Part of a small language model's weights.
Size: 8 heads of 32, 3.31M parameters.
Training: a variant of Muon for these matrices, 108M tokens, 6592 steps.
Each number is 500 + 25 x the weight over its row's rms, rounded and kept within 0 to 999. Layers, rows and columns count from 0. Numbers have three digits each. The size before them is the row's rms in percent of the matrix's.

# q: layer 6 attention query, 256x128, rms 0.0954, rows 0-10, columns 0-127
# k: layer 6 attention key, 256x128, rms 0.0974, rows 0-9, columns 0-127
q0 113:468486473470478546521511529452493523525509527520482502522510535473541533498485485505506475550537505525505516466531522499497476466531557457483474480494545525494528467496520509448493491470511527483478503515499472503503458535474510504494501509435492497536462494512477470449547533498488478479507553500515554521451509493496515504470489488507503487515511509488494516518502496508493491473467
k0 107:527515500529533519498531516514503499506490491489470459516479485485504501468536485495471510492520522539469506501509479472546513501486484531523481509505549507521513482519497446490485495535476523447483486471513512548523509478447446515520480465479528485551486459511477475506462479505516518469474552528486473519479518529488490446516503465553468508501530498464524499470503509497472510517544
q1 103:495504513507452523506506463479517496494488568469490505463509505489452511473509520473522486469500490521515502509499502503517511495556467457460512538528471479537481475541486485508489516529522467495498501558548469519528509508529498522512499499494477555537481525468506477526503470502511453514514508525477523500530501511544476507528458471481512503508479512532501465538516496486431525479488
k1 089:460509479491514471471510553526471473518530478546484545531512508523511492497559500483505520544507507532516540455516499484442477504542531501525515514492523520494497508494486532518497532493445503481495552496525491496489487522458509483433498475500524528499511515499472476476512512503493494519513480499529521509493542484497520487519437490504509494443520479463475502507476506494480522558490
q2 103:473465514471485474544473464461480544515477494534536472508509539491490464519497507508479519487479499522475496477552516528512466487497517466502477486489555509494494511495521490460522501454519479461543489473516512503514500526509483531522503481544514510484460472505459519513514513492453478524531512464506515505503562514479494454437515515509480519479525486480535537511465482527476510521509
k2 095:519522557506545513493499489492519483512502506483512524449496486521534487494540501509498525501487498468516499490505501489506523487468491485464451485486498527488478519471495472467473514497507429457489518482511509492499497494476484488479477443501497506457489453546491540519539499503509515515529497493475495539498522492474471425543466476533538501509495480555508547511507473473507555518500
q3 083:497511518477473488532519465484482501497519508514523473484476496494500523445503495506497493506516465475477476533528478523514471509510524463434542498510487475465472465523527486516485438495545474469458508525497450542484542468459462543497473494522526518533491517495489538508550492522509495485501508503499523493499495493450534464564517514507502490515510508508488516491449505527470483489483
k3 095:494501484478500492510494537512456501442512452493482503545499499543490493519456520473529528509498477551477523488496467518466490549497499474532480491499442489490514520511474518552501531503490493473451548461494542500486463494468509510497496485508499502546491507496487466508528533518502498502497478486490538525463502480474439483476473500498458526467464491473498485459510493528506513549493
q4 081:505491480510533501457520509527486515486485540534486470458494471493504503450531483486562488499533479482495525491481455494477511541506476503524481506487463460519512473482482535489484517481486536480477523489487509513502510483553520461508500518481490504514550535523506487530518446497527498520462478494465495490518512493494570549547535493504503472515479492499478486487518474468527500484437
k4 104:510528456478473526487507521517506503468503511513480486563471498497482455543483524444505475533512493516503496473466507500475503521511490471515541502507508518519529544512537503524542477508494511538528513508510465512458488489516513524523495576502483474538507515449540490473466515540481499499502545482507475480475516506536520541449485516473452525514514531492466481497483508496502489476489
q5 082:479536510561516502450470518521549485438520473520450508488542483502491486519497511464491530480491507445550503468494476476460537535494462535536511506514461475486501481525478516547493497493458559525468506486488519491482487468508493513460506518488503479494507480524510483521467494508511533499501454488503469483508482462486486533520457491493519524508459503502464478490517502501507510489515
k5 068:492492525490506510501503465500497513536466526495471437501482475487501465517505481506472481502522494524444505500501473517478472540543501519482528493516511528488524513468500488495518430507480461517474483501474482498543499546489500484483454525521537458506511515503554498510497527474532473537465554492538504486452478512538490480480492503448479489507528511457454466494509496513489534496516
q6 089:502481508459473478536467492512516535526505516513482485559465515498485431535547537510544501497462515520448479518502504510531500486481487495523508508489500512483508523486525526519490512479495450452544479501506454482461491537493468507480472506549475499524448486473478495503531486526478491498501498507534514494533520498537517463484516475479475525498481454495551543502504475492524489499515
k6 062:489528508491520483508466492492501518513565448504513480537520457532521496500483528527510514504464516495517489443459479497462552471520486508487512535512514479487497502527464467471546511531479531463482487518528533521515468540483508499465489494519487477488478527539543476530528458474534501487523512520482509489466468455505433475497523525522510544497504501483508487497513530493498506507492
q7 088:491527523516479504527458477528562490467494491534452453505510514499491464521505456507529527511478537474520542485506471490476488528508461514551505518482491478510530485515526539532507537502479510440483470478473546520499498503505468521506506509443479490496471514525470477514526456487504490535492483509501459509534487476505541512517511516548538527512482512517494473477510494505539535498484
k7 105:532501489459502532526476485554503488477464461502525469532500465536465500527520518510504497528479497524497480465426483482488518530520461492499506518515498505487525513521510525518507471496501520527485490484480528486489513502553515501492509478497529467517514517477556481461542524538518483531493542498487527484432505504560494490502495508539473501540541516501477492497492542541473505478512
q8 106:516510474552520519464459488534507483504489468502503510507526434552467541463502527497468474501535533522534488490507511477492507460446486479488520516477478496544531494506495477529429503477520525507455514517488502524525521470469489510469524496510467500524513510512526491524501490517504523519490430502492468516480457480490476520539482487485497465523490502482472471519538519475507474500500
k8 079:511509496473533482509480475513511513478498493521515514499549565462489525517516496533462485538508487489467488486507523478507474484516519511485470507500476529461504513488506485510502515481466526476486509526510531507509511545487530529473539550491490493514506510484537476527512481496445511493518483521492534586467453500532511496410539499494497466474488501495557521499517484492511486488497
q9 090:502499514521494509507474500534444507550518545492483512508504545445494514529505477536488511509503491524463492475518520458510486468461502481488516481501467526504498540458523510494490525531480497488475485479505515503483473550556492489484471503532490524482503460466488540478486521533456538496549456527485498487482478528504525509551532492478489518476528497529488483498493480502439516511546
k9 113:484506490544487512474493460530511556520504491486495500467527482505495470474460506504505526478514442524487485487504515470511507497443478532519490456466502453507495517476497486526508491472512477479479499493487524489508500497523533433490460507524480529472501486495489501502477462457505494471515491510500509521561487460484545480539507446459520479492535486539541534529505514463532520502511
q10 105:478534549540520520459533501489480500492495517512479492475509489484495530486476480440491506496502476488563508473453450466453486520503466516490480484497470492474458500498511529527495477502514544496453532479471554490513519481515526530486492512483511450455543523538484481539491528502506520521511492509454484504508521485512519495510483507501495530485492540529478445466495483499538524506507